config = dict(
    n_layer=13,
    init_std_qkv=0.0265,
    lr_head=0.00436,
)
Each number is 500 + 50 x the weight over its row's rms, rounded and kept within 0 to 999. Layers, rows and columns count from 0. Numbers have three digits each. The size before them is the row's rms in percent of the matrix's.

# layer 7 MLP down (transposed), 1024x256, rms 0.126, rows 248-453, columns 0-31
105:487527512480473426479478501492456482487514456520495544482468509579408517508470502449443492479522
094:518536473509536522507394495494564558511476442467506522426581484480485520480466505507528478513463
110:479438559421483607534517480488528485487473615410559526566512474534488464529447618502388507501563
097:543508468571616426512470555507504513485487510555455540418545505469491590448397437485450513511536
096:492460476500518547491557467579539482600558493509473506561534445512439428570571471416547508527550
092:446493481492431517488480438546441520525467597491554404519471502505441570532435486501456524461507
094:520455502473407521508555432578496482426497494546476494523486602586428488583415480483500537438459
104:481501465496541432531523493421559447492458445435549560480536501501502479506536355472524395431539
100:472530453417448613512452472515478469540458511575469504571486524421408447508542512476575494468489
098:486500476459466474538442494551489417441459537508514497508515522525439580475398626439492518505402
103:471491460439539529381493461510505513506446582399577511526553518485616551623534527496560504415559
106:430492497480506540476565412372511415447408395460461510488501440449540447441512445517555454474439
104:466460370448575548473529515495499498457531483596483430580418421589483525423483491499517466476469
095:514454558532522483498431449462534494530441477541469475514386591513574550539574451481482561501543
098:447496547542560539399580551468448436502464428475458499529596448515566422483481527477527444392511
105:509528451479583378456494577585468444553498460507542513466535559558484594469565528499550488445472
103:442565495573472440414512446526431521499481557569503434514426518387513466531506539491417501500491
104:499518533510535524457536456502533434488529373462504453593509514505559456505441457488539576484442
093:441473489475519591576471579609441561478415562357508515478544481532522531409452623551510515620504
097:457564479453499420562456458520464544487468486537483431469515467520544480500478510522544537483464
099:473540471572459481507475544621448430431544590488436557527560568496469513476438468539554560489447
101:543460414548492454486506489406452530527518531469536439520462481503566482547442484450533501356484
102:552527493525554513483468570527478580477487540568542478550506472554553471464530537517511526551455
097:403481526499561501557518515547467483516452545528422590543552432528499540605428558447547494488518
108:502395463573452494443507448512545427539534547446491465484492398472551581536424474483613550515492
104:499536517505448484455469448473510427562461559540451497612546458553555460497537474542521516531411
100:561572527438418480512453550516545490501477449502478558529401496464591557499407539546538454493401
101:499517522503511500598528462553480465514530524444419534478609501498478501492412514523510500440534
090:466433467469514529527482434494541510501508483518437464475507523395549485458530503463506429540516
101:453529503580453490484421491507489419537570606541452451552534618493503431464501501470529498522513
102:460505589586475408440559532487505471391512498548449506562487523551498558460474480449438492460490
102:550461476507560497544453486503443658466486470418471501402502543484545453450596524554473510441515
108:437493569519529456581465499489525487499471543505535381468529421483522432426415585492502510528494
107:486428570467570576536407455395463557442561507518506383446490580580580509479480484491492520517443
100:505547490459520500422478509598457507532481523601438524638418497491522489586512478489531552524449
108:404573488528552501499444498494469484556491601536549517522470475440518546476390440524415492569494
096:510556532434499432467454467472531463489568462411488572523447418479435487471557503511542484523541
100:457552426574458502522407523474508538603534562501545520497449499450480441508523483482583474467526
096:536520431509449526437595456586473463500506568576412494401485506527534524439470425456531551495472
108:520516406472483482558584543537487618556504514472529489515483495506507471468461495528549506607393
115:488518536441467466479526458480515567555501447428574531549500504454498509563492427408544459552484
085:449454424539446512401475583489502521481408451567519467476514400509534613531497493624454541485504
104:474479405493588457548607548516580439505475418540522506508541470542491541540517476561556543543581
099:484501444567459452550543531437506484413569550459432547431517537466533558531538531504522513446455
099:517472496427522446550474495490567482407444529489563502480504559426456461466466579482555566595478
099:487437507500477503513522494510493541470510613519507435482583604476553563556478437541510479509497
110:505516527533476449530504384497449480582499473482498465497568461485406498504500463502583549561562
088:473576510437541540465486540526512497541533506581493523520484502502459452454494473509465428567535
097:555464468495517495575494551593469527559471582509551558468626452507549447478535426491514483457487
105:464500487513571521481537537451503469523519609461428473469516492497557486458526427555468469620494
096:585517463485555458551469429455481478493428488457559500454425479532594481477528431484546521446436
096:506532439534489538460465505406589430410486466489576564536490530501510508454446470424523454610511
112:474529466485470383581522476506466508465450401471500525600446467502441512522523508443485537535481
096:417518485471510498608406450439495500513510530508545542530554460423472465559462500476544470485560
095:476437554500614531404494538496515472593460479459491534567496376490452498467334490593539496510493
108:579495417457515475506505481506460519518507460383551507485565427452357492447530520472523528585521
096:443510591551624441545552450484540498395432520482516542530557435542524551440580508620474575473511
101:469469579536454535506542602553491504465520509476462486602476436500471453442486481520506559525521
087:510514520547484518632434474513525558502584496631513509478493563452448512501494553409493514377586
107:447426504564408473583491490388423496541449505481483500491448479572504470490622505541467462484521
093:444531513530526478474446448511452471485523516533460530490516442480524557521376420479543438503568
115:511507509431580530488480565511528483543502483414518504384581532511588422436431526499495494569499
107:436506486503484485481519537435513550513475457445451569510556417516483507550568505478448449452518
092:546525444489478445486637492511578457603442540535548578461583463461483384476427569505501438493487
105:550456507456429433500569483541537432541444542493469548435524510497611491490527525477514504506459
125:450432498517528554581443438437517534546505529458546472473464587468474532474507493398556536460485
100:510534483529544527483495525498507511491495451492512527491526538480534499502484534555528536464578
108:489498562543448501477443522600520543432489532516519447599534559540549543553501462467585507496415
104:451523466496494426402552489480480455389498501582510414477598527496434421570494528446486507491495
100:455500475493465516465449566533546559472511588480406454533468516562616533601609488471444597447486
104:477495497520512523462486411418445417579462503522512466417574420427575455495373357555579507509469
088:453538468456529467526437451503525501555452475509584452552535470383485492558487523481398512519468
106:534409472474510492542579533501519473560539503358537533467429434491440455459652427480487504460516
099:495445514422505531461506498553445574435458508475522480522532537514553509575601495560484519472417
102:477548629546535493556533511401440480586389489457482522487588582453459492506572539485537454498550
088:535505489576463488572511500478600525480579500486529443455521509514581453441620532485488502467496
083:525486540527489487552529538475485467501518526532466501526544413566442486504551509446517507504534
093:440633469397455573518481509510459503652475516579547478565434521496418518476407526419436496437554
095:446483565524434483525472445476467602570516486388542571453458465449555564460574507543494471516412
093:469560507620410483407523477564507390494528572490488486543383534504516477529465575493517559546406
111:479497550472475494466457412560490529587476420488504501460435436511541438516508505485516485530438
087:413572459488455506545463469486504498544580546498499565586503612548595399502606516417559564493493
089:555527519516574458479480508544496506553446476527507455546541488500491540446505482391419629452424
101:496511439475501538437574459448493545470465503579482430431527457562495488431464518539582511551545
107:507548492522422492451429488485526475520425503607447442507548505459469525476486491496437500447453
094:567507421416579456522392472475556549445535456516489452493531593562470531522498564517513518475496
091:472462492611439559585529486602577532474551491486511488445572426441495585370478399471475615472519
103:482548498551539390519425475537472502492552533473449445519489568513463491445463450462489435504484
104:478377444466507494512537534443504472510488519478447464498517528525540550512511458460573388469510
105:471416465462569524441585491435456558453495473495533463565517492572432476540532475438488523526381
093:469543479564502514515485490493482541577515531549517488499594522442599569457501580431533435450522
097:534531586524592531468505517549432423473454495492412501490534638568462558472456566492438488492579
090:463537448441524477473491550365459445508530540448474561432335525405429557523474421484515552420541
095:563541488504513419593506516553542556440567555470513484416501497564456445484497519495565469473494
106:469577489433517460493431486557471474549442565440473512581446517556548559524436404510365498426525
095:496487524559437450502507468444529546401450507527490436529505558523559573512479509464471432602505
101:453466446452506519410528547518488520629427532510456572493566479427562486539536580566508505460552
168:448569403510551502506469545500516576583506402470443590455475467413412554444370501509544512551518
077:517414631516430473501504491458387470525476523497538383456504556528453466530548503530525525527417
102:481553504506468543523601534547584485435500495428476531626546644509496506546547549510516431462346
103:548538487481499508510522582512513468492508456528453563474553617501589485448594509505471653485542
096:517557490471488496421458475524471579496512365440553543554552467613539443457552518500536559504425
094:485486552559516539405503477525421448551519533516508518442527536548478486450509451498501539451509
090:482493523455512509576520486545401464562426509527402559499473503554398422544487486436454498525487
096:457510483467544571474600451460467517456505438527557565499490549495455591494528426494561513476524
105:469500486598516517588406459502551542554517516567434529554464561561558474508419597545412559567479
106:444456499481527501439561486561405493479487523496578469544489546556489495510571499554506566483451
098:536571464488556568517526466475395487530533448491472455453522530542424486459541522478511480498491
094:469471500541526501535458503602419492462532536486468595481533476523390502481559535494501521487487
101:494468599455476558437583433500534529562414478507471502460584497444522665551459523527519526508417
103:487475489537489491548546511541456471508502509586513521496508501568414504515521489535478554564457
096:477434603508558489582498518564438536437589491498464503516485532526541545457510518459591555583467
099:516538503535487533416605551530523497493404454492495477538453522537497487425585486477605387554618
093:557607510455505576432581516520535576545548537493505530549546469563487548467550504535475571479596
097:498547460437519477526611513450469520470458451471565473516605479443500535414464474502521380406454
094:491584541545399479605478421570486481488482466498540539455470492517439482497458569446507424490503
086:492573556492423497529600549533491599604621475492445426508529551447417478495430513483533479556478
098:486496420517536440505458435430510458427467531516467489528506475536505509460401527621416592474491
104:455545417562484502568471596497476461427490550533451503514413439545536468470555514447525486442528
095:532526456458455460541421504513527532517530404521485503522451488430470481515410521495475477492526
095:448470431439437509526480499495527583416439503641567422407564519528503474483483575454458504521577
101:463472444477435458485514470487521477517503490396412472588450517417517520553508436453554552510560
096:537488464579515418400480481470593489552479498640418564526511519446458460440462502527477449585487
104:533582482501550499409387610477598580469503551531556499488522582476540570451453491505468515506484
104:505474529471426501503543479432435483445492438502452456566488496524466610487615541511463502512514
096:525509519478527460513502505511618531653465532528519481430522442507507500505495475431472582568518
091:480496520485433538536645518513539420467586414445540585463558460521502555488426527464479422441500
093:493435495557555517475436488395548548517605472519391525545466507467432569550425510462466526481482
093:482473513490535562492533440559462610456375487559516531461448526543516551495515414555556519512491
106:532491482547462508514447429466531515538420503486531542490533512484503529558449550499540534537558
097:438494562424528461484515467504473458494409592477561497515394530541367499469442578563460477509467
096:480481446482558570494442513511495520399541435451419484441510437444440501529467499477482406407506
116:541577450518521458475481610508494585526462520470447530501509437444482551514455444512494511457640
098:494420479433452492523529481576612467500502477538476412558414497487515537436448501524566470563468
093:500480481450559421506536493446537547548442508517445427529481540563560546424468505460421478511493
102:497523483487456449568450571526599566458515357449474630494502608480501570466435583525523475447459
104:446509442517515593445346464499458510539478466466543450535460442472537451546502515433410474491465
106:439396434524498484520442516591536467478468514530532561499543491481480537510496524416468417452540
095:494428545457459533480454495550541518487514576574531519485550522485577451436540539577512537498503
100:479546477453517444511596537517492499555520486634514507452505592466479539468553606610536479493433
092:526454571499535510475531518616395494484507552455447539507446457439499557495415481456494504531539
093:504431530474488507554521551565447488484499611531558524456469522430511491474608500537443415535462
105:502424410438450439529465502492336562396496457450487428510479494469325528460477487520481472448417
103:505506512396526451534534512530479533465524519495513575553600488460487589579586546496500448472500
099:502503495426496532543556502429510495515391510548513426529467411539461498484428546537547508483518
094:551586492512551369553484449466467568498473529442490487501490517442553525593531426481531501426482
100:384532489455421525532540513460393557533494537527563557492541447562486472538567553568558540583399
107:507511486549579562548488423568512452493472456421488443549479453530514375461385560566586519421513
092:462507598659372442587504477494538462506454530452623486571509506457511436483487456498573479433446
098:452517554452534480492492437485393563444548549496507489531536557529521431578513486461462457615490
100:526469552609525513493489605497455465528455448496562467385412526494455470485566483491529422510430
113:532491444495513545540533461629401388555558613426492490478522583440564392508578465595527497498553
111:513522489493456385383458502530572510500508448493497472483552561475536547477528432473479596498553
100:516421498412383469453479478482441506545498552522519436569440544435526515481514361473525447560561
096:511448561457518500480494506578540464446521538516486510446543531467525483520501660497533534510591
100:507488497517472380540533443454612591464514441482581503536415530529497505420489477539407494583469
090:522576500474594469523430507513557531567397447623491509513526501511491541564411555439440445531476
110:470438528426490411546470353542436522612474578577467530547466567410512388532477536525468511514568
096:530484459462496454546582462414534465559577480466562452588573467503458509485478613408547463495472
114:494462570460421575465542461520465528559523603520432484524526495465510480541524522556511538442503
097:478494433555439434485401535434370461499523462627466480461496520563563508575458457429475458464410
146:507515438491503504420418469556487524542557453514525466511422373503450507452477456556488607489520
106:468578432506491471538512557472491451548514556487482554458493546482571458452557430477443507474613
102:505632495510454480500442490576481483499489511503486507526546590508503552484425561493519510535508
101:421445544524549474462412480560424495464503501518464520464588530483523505452582484500507519490479
096:468511422431456434546586485520574509510436516516520463485544520515525501599572536471506522408459
090:508455627396489511497547481491428491553508536588491524487447477514523409482446531546480505522521
103:469482493477494506451505527482448539545522497480488557484494507547547580521581453455485578370663
101:482575466469509553519542488442455423368451504528492551516498507570467431445520544463536494491483
096:512469506493433467521499593562508476462498511481505520568440550566466599529489347640604457552403
103:481466375532476589494448484479524509482453441481486483480460472542489483433492506556569499501425
105:489516489598564464548533509527467463471569587589461529493558427594465458452548529530523480608473
117:553458562513390568554494486497420469569525560523441494454434518481433471511609500463450463599452
110:528510504579481448456485497543507517520438471454564469510536520424561588408538496495586473456450
106:517521474382559461474490561502579539603534516582435498569493499514503452491456555513583465394427
090:543475503542510612529539530487473543556442514488608490507590563472449498507413525543497459533551
107:496555538556454555515536523545562464597568554481527470477491464531469479477540494399516512466539
101:482510457488540537405457402646587530445507379498490482500544465510428522471491597472502543509432
103:565508555529520471546455576577483494442554463486454572508469589483446438478543454543414499526471
095:517559475528545564540491531441529523502500493464527451474550536613455519516463513484563493484375
109:511557445542466491493425479533499540468497542564401560653552527606545491512553472488536533559452
089:529482462498559464514503431392461442448433554464441545576474403481529544461523465507473466519493
097:429458426531568526469609466425461542464537473586569423473456535564542516479563459529464577484522
106:483516556462485435466479594565513527443551513471479572523515460549464607492485492618492543507528
091:540517380553482542506574437513477472504558464523474570447435495403526425489513493436451592559526
094:529576601405493440480522427487421571431449537428479504438484493429481604485513516463481594505573
110:476516449498491447569516470495497478566549588505521492481455495503544475562511525494557477547541
106:551509542430500371484514483513487550451485458481498551395502494436485544612540503459408525525413
108:478606550467443501621486507459492490469509560528555554492498453444579488431476539495514458565493
100:528529576548428506468495451475391460465491592501504434545495441515482607574471514564462501546555
097:465479445550568531537624524376570541449437468474407443424538508481471483435542547582518416534491
096:534487445532424542549558487463464550385479356479574478422438505492435520510594492496545595440437
104:526399535542531495531468613485508453537562545508463453502422528494488514403431549556444488512500
098:557529496436537487572518409447461488501516498455467439475499400539499504544542516488418486431471
099:505492485549441433525504661527495518521541492539521466446564426420452472495522507534456407577591
104:568519394515547455453576462479550493434549467507566571545447526574433493459458504465498436564439
103:521563425487450491557623470450472502439496410472531565490460567410557509518437466431430431405459
096:540463460463474531550498501607533384521467461462497604423503514428529457554509602484553598405550
101:454530499506477484483518511521580581374445525589494527518616493434498471495532511602530617444461
091:565473518449501497575534556451495543476482475508578577477395441622508548548447522406558554546411
098:504526502461463437534534545422550418460545566552393468528427422496532556536427517514505495523569
104:414555512585405503562496540554506575524518491508482508484473460507460609425513475553495544495514
092:559508486422479496541461525430503417492436453496538487472460485422435516464518503484516473528490
091:569531460442537409609488432512494450577509524520451444519514673522452582420488520459445526576488
105:558572499438423489502482516491562525514526451499529503471505500493519559425541573526450552523513
103:548496558544454489479552551519501425466502521531508534466514491463442510516521499531533582465490
# layer 7 MLP up, 1024x256, rms 0.126, rows 249-453, columns 0-31
097:535446511541491531432485437549564508516536655529546497503453442492543466457515460580430438582585
107:498575537563516420466482456532460450531544403542455451485478538522380576494517485428503446535502
094:581459578522438476472519415406524444551533490474398519459472511476441456523487449506558474481528
098:496377430424470512522510485511447459435486587558440473445492405554469646524557447566485462478522
095:527525509457471502456469545490534480486498445516447527445439431499481547521506475462470546496494
094:505504529506593432461506566541597498493550495505559469505387497360547513493576575509455558470481
104:532419557508511469519499440506468451579499478509587505468354587464546433588523429492486522545511
101:512506514467583422495484426595467500578502486442481474474522470446595547495477461522474487474484
100:566510537521512529527529547483468427426566541493474493530485400539509542580451472588564466554457
101:569534501549520434524417540472514476536533514516461450467535516542429447526560504566436468509500
104:469492493497550535494526499490498516459459580567504463377537470506551457536487484420466556531475
101:504478528516541527500465491515600553546598476449618501517571608473580554507497468507449525585464
095:517546500473484558487522499465489527498460524459555486490569463511425426469515451602498471521458
100:529568491530467562505430467529550494446518497460536507458599460520445500531466510574517491549476
103:563527571446562374457487539467506437445481448532552548456531505606494501554482483506520466489569
100:499389482551526478587447492594547480522600506578525519486414564528542519556530484453510513464508
101:581571551540531509551492570473473451442473472557558510496485602539447544444505484436500475518535
095:578473554503535477382564414516572558484548456596444406467480529495439552520525407456496446496471
100:502395447542509461497558557448527556474519488449491463524483550521461604481597483466515465550503
097:508432431478599543472498424463530459586548495456522498493445482480502381481681430549493477626523
102:518530491487517496413515471541585459485537384498412510544572556592528507489561502523466504561539
101:507509402472433454476591577552557428463500541527482467487425540476469485593551539474534603545446
097:513438503548468468488510453478525436471551440517488415453396600540512411490529531552555450523553
103:507471536475627493503470490488552481483508516463591465409437693488441566501555506558518430467595
103:532570526425580488554487524510424498415554531489542515434604479479494547506503502463520472517534
098:509472511565533511563489466491576496434573549504542493469513530449528490598484428453487435504519
101:577494490495543514509463536468541437449437573526442453447543567515550448528496339509522438532517
093:499541598458569531564485432502465466526524544502509470520476478505420550580501533416520600469557
100:507526489436539471509504455601534441437474447528494498472575523485489468572449534473418444531498
101:526496447473567414455529488512449610471536549493461436436480447427466494403473591542514493549513
099:509444590455531471550434536479524485387485462535520534498427532574417584465538527435506463572552
107:520503535467454389542496481575523577493561490457472521592570495463511533517485523552443531441562
104:539573472481554512561593480534441477547499622515456495525487505524496534540532488392604486454546
101:500473522567562507537444524515587469470540433526543477482610518540483467476473520565554512499579
107:515516489568508376473434468566536562502531477612502510472525555537437520493492530372545482525563
098:477474508556557541538408498568559530529558524545482481559497513532457445525508516585472448564494
100:592531486430586525521516516490455464542508483454507509437441452487484588581500415545442488519517
097:539511588450521493544405559443555511403533411501539485511544493534546504577556501456543511581482
103:521406486526565460502546448437487482477554511463510426492482488542539544542551572452513382491497
110:467444491568495453459487423579509456461599557531567515498386514477464468501501476461524459530579
093:599516513460510472571477521553491548510553522486447549482430571436446471493495532493557501494477
104:512489626531454490557398493509544490528561607493475418487491664503447448518536373520455431543533
097:518578492440466521464400447595510532452482479489442449513486425420503447551528522451482487563637
100:491436434593528490546429547593432471487530551514543485480456494554549424460511456558481479488493
097:587540458551520508582429534517610577486453566500517486565460510519449579475502508450458474571552
106:493491572482488464466457434519568546458562543513457472504533500444552524526597468494444544567541
094:508481458527461497521560431584485485515511470468500490445461502431517438496554395474510542431481
100:481457491401503439500524379463567488453504490521485475494445522459561493539495591522593620524567
099:526438552596458472519537511616561578505523516422525509389488545595519538543490465535473492465510
096:506548584469559511469521469533517480556621525505530425461483538474498478486520546528472473535551
097:496467515533501511450565537540467572505531510491502452455475484540563509547526578553488503473495
111:491435532494561405532533454541492535477586467514568451557451484500446516598468520498471535524476
098:585521519556402524445524414474566537461515578547463486417371496515521555494550461574500535529495
099:501414477451490582349489524546500507516589487578446500448549543536470574470484515531465467558578
105:493422540498514560479540588517523444492508486597502487522366488538574574525466485497486523481501
100:537492468483475518481459448545485475518523483569558464534477494552432476539567429388476383572517
105:523474470442565418425531500483449390536538449554548511433453497494484507504590432486539439512420
092:475429551457567529377522520518480499484524521403510496505523493475488513620553481509469426512484
106:539504647482551460483497473581522508479595519488480506528506507485505512551491402450540499502550
093:571485564509434438588541469494593555432557483496513451537424438597426530499562551466470520458521
108:517452419508520504437483533567611578458538490478570553544503612577434616457527544451464498528538
102:634488524443502518552528560518537534491563510496513491499478552481564506565498415515516504535461
096:488493525501519534387462439516501638409542446490503482487463530551462564541540505570406448537551
104:548462551524470642429471443498432507416480451575484497512521566583482522560521483539503481545504
115:528508445562507535466386515471638490431569462494547496470483584488550453536515449474562471515547
098:474495506513478483540476466600507460499552567563504445463520442458431580515566396444465461491505
106:558466495548531530551449457518449478530446512494467516463484464421515374528495599517474551486569
099:472435512481439589541461495499575478546536526481407489581475450479528459472528414453496524479482
100:536508480463529514538545441533471440523429582366542497376553486438461550479503481525507543543443
103:523499523416503439532576503558520530429507481434492469597488435543404482445555487505520444497542
092:543415473540529538486605509495503483474503444488444499433504389522530487462607483491531508528564
103:514514566511542512452584480554511465527587479497556453456452541423431488552533527472538444546559
100:521525525482510577489503514511520476515521535528432482488452460512401485487511483537383469506552
102:564535456477505468530451539506402490502485507457575556503475491555481541539475466457469569505536
091:453527504490522505496426556533422438510535558491441470500418510519377464625521520516511395470535
091:569515548448516469488469455496452488502487441440404444462476483465515495567531512559541525527440
094:528337481556535466490450492540635544499569481439545434552477504459525502554511481584595541540422
099:469527476450537439524511406596565484402496550507492500526440516610532416560515570460508505531488
100:482455482497552456505405401488607382455564409486492503348540498489411506453500552431649434536590
106:530511489543552576470469439480492502517539403456521476537520577440502479487551515539522503582624
090:621444497523518554460485422447578545468448523460548451422447489430509545541548552594449420546493
093:540435549500514467476498435498458545467538460528559431556519426585462530538508553527521497508566
099:513461521460509467435418528531518487585637446543513521539459527474636464603485445483496507512528
103:515523517448470515522528529510495498490514460444493497525433639460565520510530450439411449482510
095:562485466500494583453530480568506443540554531521506486510492442453460467604529480509516571504500
094:510565486487600458492470523438596494469457452470570536465400532532525517586482500512491482543483
102:505532504430497409483518537640592426546552508491468478482461571517602444592559407479490521502547
100:509559501503508531549515455581519476548529553507469499377497537488528476509571510491444561447505
105:540486507482580584478452559483610504582569507618523473495577537526557518500530429467507503490561
099:568470490532519474463520493453481408468499515483594504353478381488485541558543441556442484563481
097:496430456482619555558390465500501588510492493400526436435433434471541464541526492534517431573448
095:507479538515554398450453504538493456482533579530409468591554490535523520525553424485407575537473
095:543492540540535490517567501508426469484543450557399562516392535570496508484525425552516481509469
102:499507563572493442482508480474564441482516534527518509499482466535433511496537533556526470551530
095:564554475418580507532545479490454457482521472474626502416405464502402500474506500543440521497489
100:502535543543529515480481481644441494383523458580498433516484480537487456513490416465468459497455
126:430544468436536514449533488466521514433492518500555462426458461558453533451592479506464464490531
096:522552374473565491483528534585584545460523480518533521513499480465491547467479489532501444489613
100:575473499465520530475484468439470482518562513542485534489417522557430480521549514542604522595556
101:574492595550528578471441459501490515467568498451493446424526459482510553504520489434567400465539
095:480541584502610427438441546638488535537520535545463502584518542463533456529550447502436528534481
096:535539461468522487578471467495589500465542482470550444546472518564553460572463519505593464540485
101:507547538490600376575454529541501424414550528517548497487443504431467473572536457492465425451445
102:520508538560460565567444446644539567476503567479460426583500418541536477570558544482452552519451
105:553450472429476460526539419492558509529504453548513495514516445453573525573533449529440527576509
103:513571532600464443512517536517496492509521595464477490514596579507456397552552533453449492542550
097:474521519548527548488532478486472501500433559560532472495425497466504495450538488434606525463539
097:501544628537499516473523363514547493480456470535609479558499594466575482566571492466580455456481
103:476563481442510515516530456605491514439604520612527447491460501522556420485507502585441444544566
105:508529507421493432458480383518463623512547495599447482495399516470479494524508506528445447572531
097:507494468470531452492433522472620541490519524388580525543547493391470442555472455525377417549532
101:493467477443533562406439513491488542503574479518461515469517499496502458499580456563409572490407
095:509454497548485506495465582469594551419516525523565471403483623507485508537578550533482453510419
099:571517540458468535528563511476469489500516573533477382362427507562424490495550495398487499446514
097:527417515479535493447572473495431545562490461465494434553511471546513499478610430537542443608510
092:499512522493516493487512436523478477471472468444531499563417571431496472539532565565469463504589
099:485490523427528550548547556592459532556551445470579496488454512500536570541575442463495507507568
103:503520557658458497478461536521570444462533469507459491494489489531503523538531450436519459542575
094:508458501542524490418545392479541520524495454452558479434467520521534540583534357486509481521461
095:476491569468491568496553428602463450542523431463479515449408473439583555558532525470477513500495
100:536534488524638474443523475504471578504516506557514486406501463567507479556466535448485484558466
099:487534545445526528539480439570422528546562585455529493434555658548512507466535464495526542512496
101:509359440581529558525540519571532563532525479549455506472507486483497622524580508467456503469484
100:561481535493512566447517511547546558442515530431457481438440439506431463527459474580602504506496
094:505451481555424498491533468577435433352505534460417462599504547561472468516525528576477445508525
094:530472540473511460488438566493510447544485560459367500494492462507455497489499453548512542450491
096:495519551468479515599558518488551413466496575471609523497443474431552448569566513564512550547497
096:514469519489573545442533551567541513378588606440530422470484513560391480564531530465418439577483
104:493454472467573502517484529511470459436488537426485484441482470589517518516478500479478401484487
098:530480478522540524534512500501502528437502458558520474585436492518593499590576448531525533469536
097:494509506452425402464526472549543526537497543491596433539527531564495479495524492554555523515569
107:544527520492518499473538516525487510476514547461578455506477504523448503534517494497515452522507
099:538382487556456529426463515509508459512514587451585509479455498595545513532477537533493566520538
099:498486513430479485537463504525574481472510482497589533532475498510455543648574511477499448489509
100:518489503490441609426502389543546482462544608593418386510536503558451549477505439471567506519572
102:536467521516460450504543471569489406491506518561567475532423492541480434556554485460492559597487
105:561455558529530508497506531564553495468499530571448467512534546538578528490486433543486602501529
100:480519460554466413485499450470517521559526505486545391506415556363517482533539482507390564522541
100:552500605511457552551376410517548498437579524434512457431516405399528478551485416485452430533481
095:452541508549535514531471518424569417477503474545553493472533557600462522500551453598540488413486
099:498542468420506474532511561486490467509495496480462501537453482440456587574443466528517573549592
103:503483494496509527469509469536549462586552500509532505482589484487385400509538572513493536555573
099:561434590533499533565437465521535594532463466569557436417477472513482480458526421565411523612454
101:491475414572533521468478448529533518494577441564497460490545483427599548488508463462537502507533
097:518407523472490564510476625525566443471585478596422440527530464505478576540451540541409479522526
097:567527472481523553413454487463560476446546504484401459568445518515558520538501343481476495485566
105:497336502487603462438443502498568496451549557584495438474497507522540508519523453480552503586487
098:575558462395553438418462527449489536421509450430527520533550568446416489572531470378457494468503
099:552538462458407522561548508506615471455447445396531492521442478413503510447596440454467457502531
100:477528502514512442592544445540508396412530490481529385469542551504510448498522488537429576507507
109:538441481489525547461414583492415441478489561462530441459469537429473436574524450507469444474464
106:555529450515499514492496529520501414501457542554491458519452479446543527537502597494502484505524
096:530556520510598468486474443520477450499473562528549499461532428539503565585493595612357571474502
101:557482457565562490454490382499563567463483402483438482580487474464362488521565514485517474500527
101:495548476593546573493408533550428489479509555527424505493571492580402459529504518506475479499580
090:513451490535595542577541589535451516375569542457458541556472436446468522476589512595474528533494
104:582562417468477516646460392532552517498490516559482431551404479571504521488500461569490435500529
094:484536485525496471401504503529539493522492464438541451411498462499586479472497537531448486523507
110:469445536465429500530482538476598549451543552542487513509447527506486476495540546468495436525573
096:570526562549503504444479548529473540473532562451559418460506454437448585491511499538442580540489
138:489427492505482543423399523606567502507682461612536475488456456436475505496497433573489593516521
101:551414494499549498501472454513525543438529568464455495492468533618390551556535507490545393622484
104:547535454532559412506444561473469480396605479600465478472455578550434454487523492408382460551458
100:562491534452483430503468564577614452543567510514538453486499426428506605573511380537448467626502
099:546484535578456546469444496499500516529496485494487438561494530505487439490555446592482612511559
096:572583493555580491548457545498542468489545427417499490399538514525520572577569468495444434432507
101:558589547533468418474488420490489474474588558618426390530474481456509419543549571476447464529463
101:477447551551461461479471528491550540518533505399472412380478546579511505493559490550481540523452
099:459491451508576457478439472578426485454572376486497517401470606426426513538474563485446557550510
102:574490493457502528540434570498502493502542536489501531491440519479572460504555543536504582531528
103:531582409431530364554424576536447474558548501401442472470430614467519417525561387479460493585599
108:505493569508548500509445412501448447454537519453451460414529529472441531593610524488439551483458
106:479490441408529514475565498543485475471533488584480456485449487514459396516529520512481495540505
104:492519528550511513522465373498446471443514477452541505498441558529478488595503448513445611566485
092:475516482483493491585424470497514538525530596494490476541554437431506451491531537540527525440449
110:596434529502511510466505504488562534432513508552462442466393466478464558516601476537495468499458
103:496515527473535443493504546532488550523545611537548478501485509525455442525557360485487536579530
098:511446470448494393524497535501434487437485533431535453430538467458542500522550487569578535510480
099:506539532418481524470504468537495504447522527525348510517431505546493525492540467496352498571482
104:540416550449512558462491458559516376558566487495508489404488514552496509554517485446484493523482
092:538528608509488477554554522505488567501569482463526450453542569533521465555478446529458514475462
100:540513493415540500583451552534474495511510535496534527527496525490520594488518560515504443435441
106:530557479489409429585435503474536490436485504504460490638537414641439490531517584409466481523458
095:533450608398493551521510570437522541480491516508500439580550490462501570444461487502475474499529
098:483520431487521628489416510594557439521514527515505464450480472493579531508549590516524464549468
104:532467515441532542453513481530570533547469559453520491458533432547541548554509491529435546548536
105:498531493492620429476433549505510526488599489447549479513536551480520482499544556548533417548529
101:528589668454424505560492462480478547486519551478484380552493515484570528482575528532557541580468
098:490564516453578486514468502548533495531499500502548440479390431444511445517506478424498530468510
095:546568525498475471518525521544527430464502572574461430501469510495529513566497463460436551500540
094:502574559505523447422482510468560512566514570517510441558550519505479463486519393571482504547515
100:492481447487569410623524583558519463533531441472504450477464438461537515590580470515510572525427
099:509471566614490467502506609497514522520545534495508488568471605558464519487507458506494520478559
101:511504536379464403534510461477489505508512526509534497497500459440429523537533447486436518563428
103:485527611577487463560499519578439533581571539530475484552557529533510461610530558535518577487479
101:588452489517510472423535626590591451407559542580514425486507497567425535447517546516507415545554
096:497567543598542450556393454444502536484508512545452459559519460530496602556578468551378464515460
100:632480451453556357495460412548545545438522516527600466417434365584530522494545423469434494590516
097:476484482473495493498468432564551557508594518427368486557509599462528558449509442540440487478551
100:548396437513561528476477515519491512509492512466541478511528572525548433455546548528465518487417
104:550495465475478517464404531509519371509581538505496542478513523521553564459523576524519424472475
095:481498476578561480465547494593545446538577599469525534488481418493515476543555547528543518545495
091:580404466556488494483503543508565491444523552493491526487467568460496478574440492514410480492533
100:533486546431455479549494542474482519461500558571502483550407488490492394515497500513523541471433
103:539519496522543453482417572499472554504597535494466486533520496535521572576518525568449502601461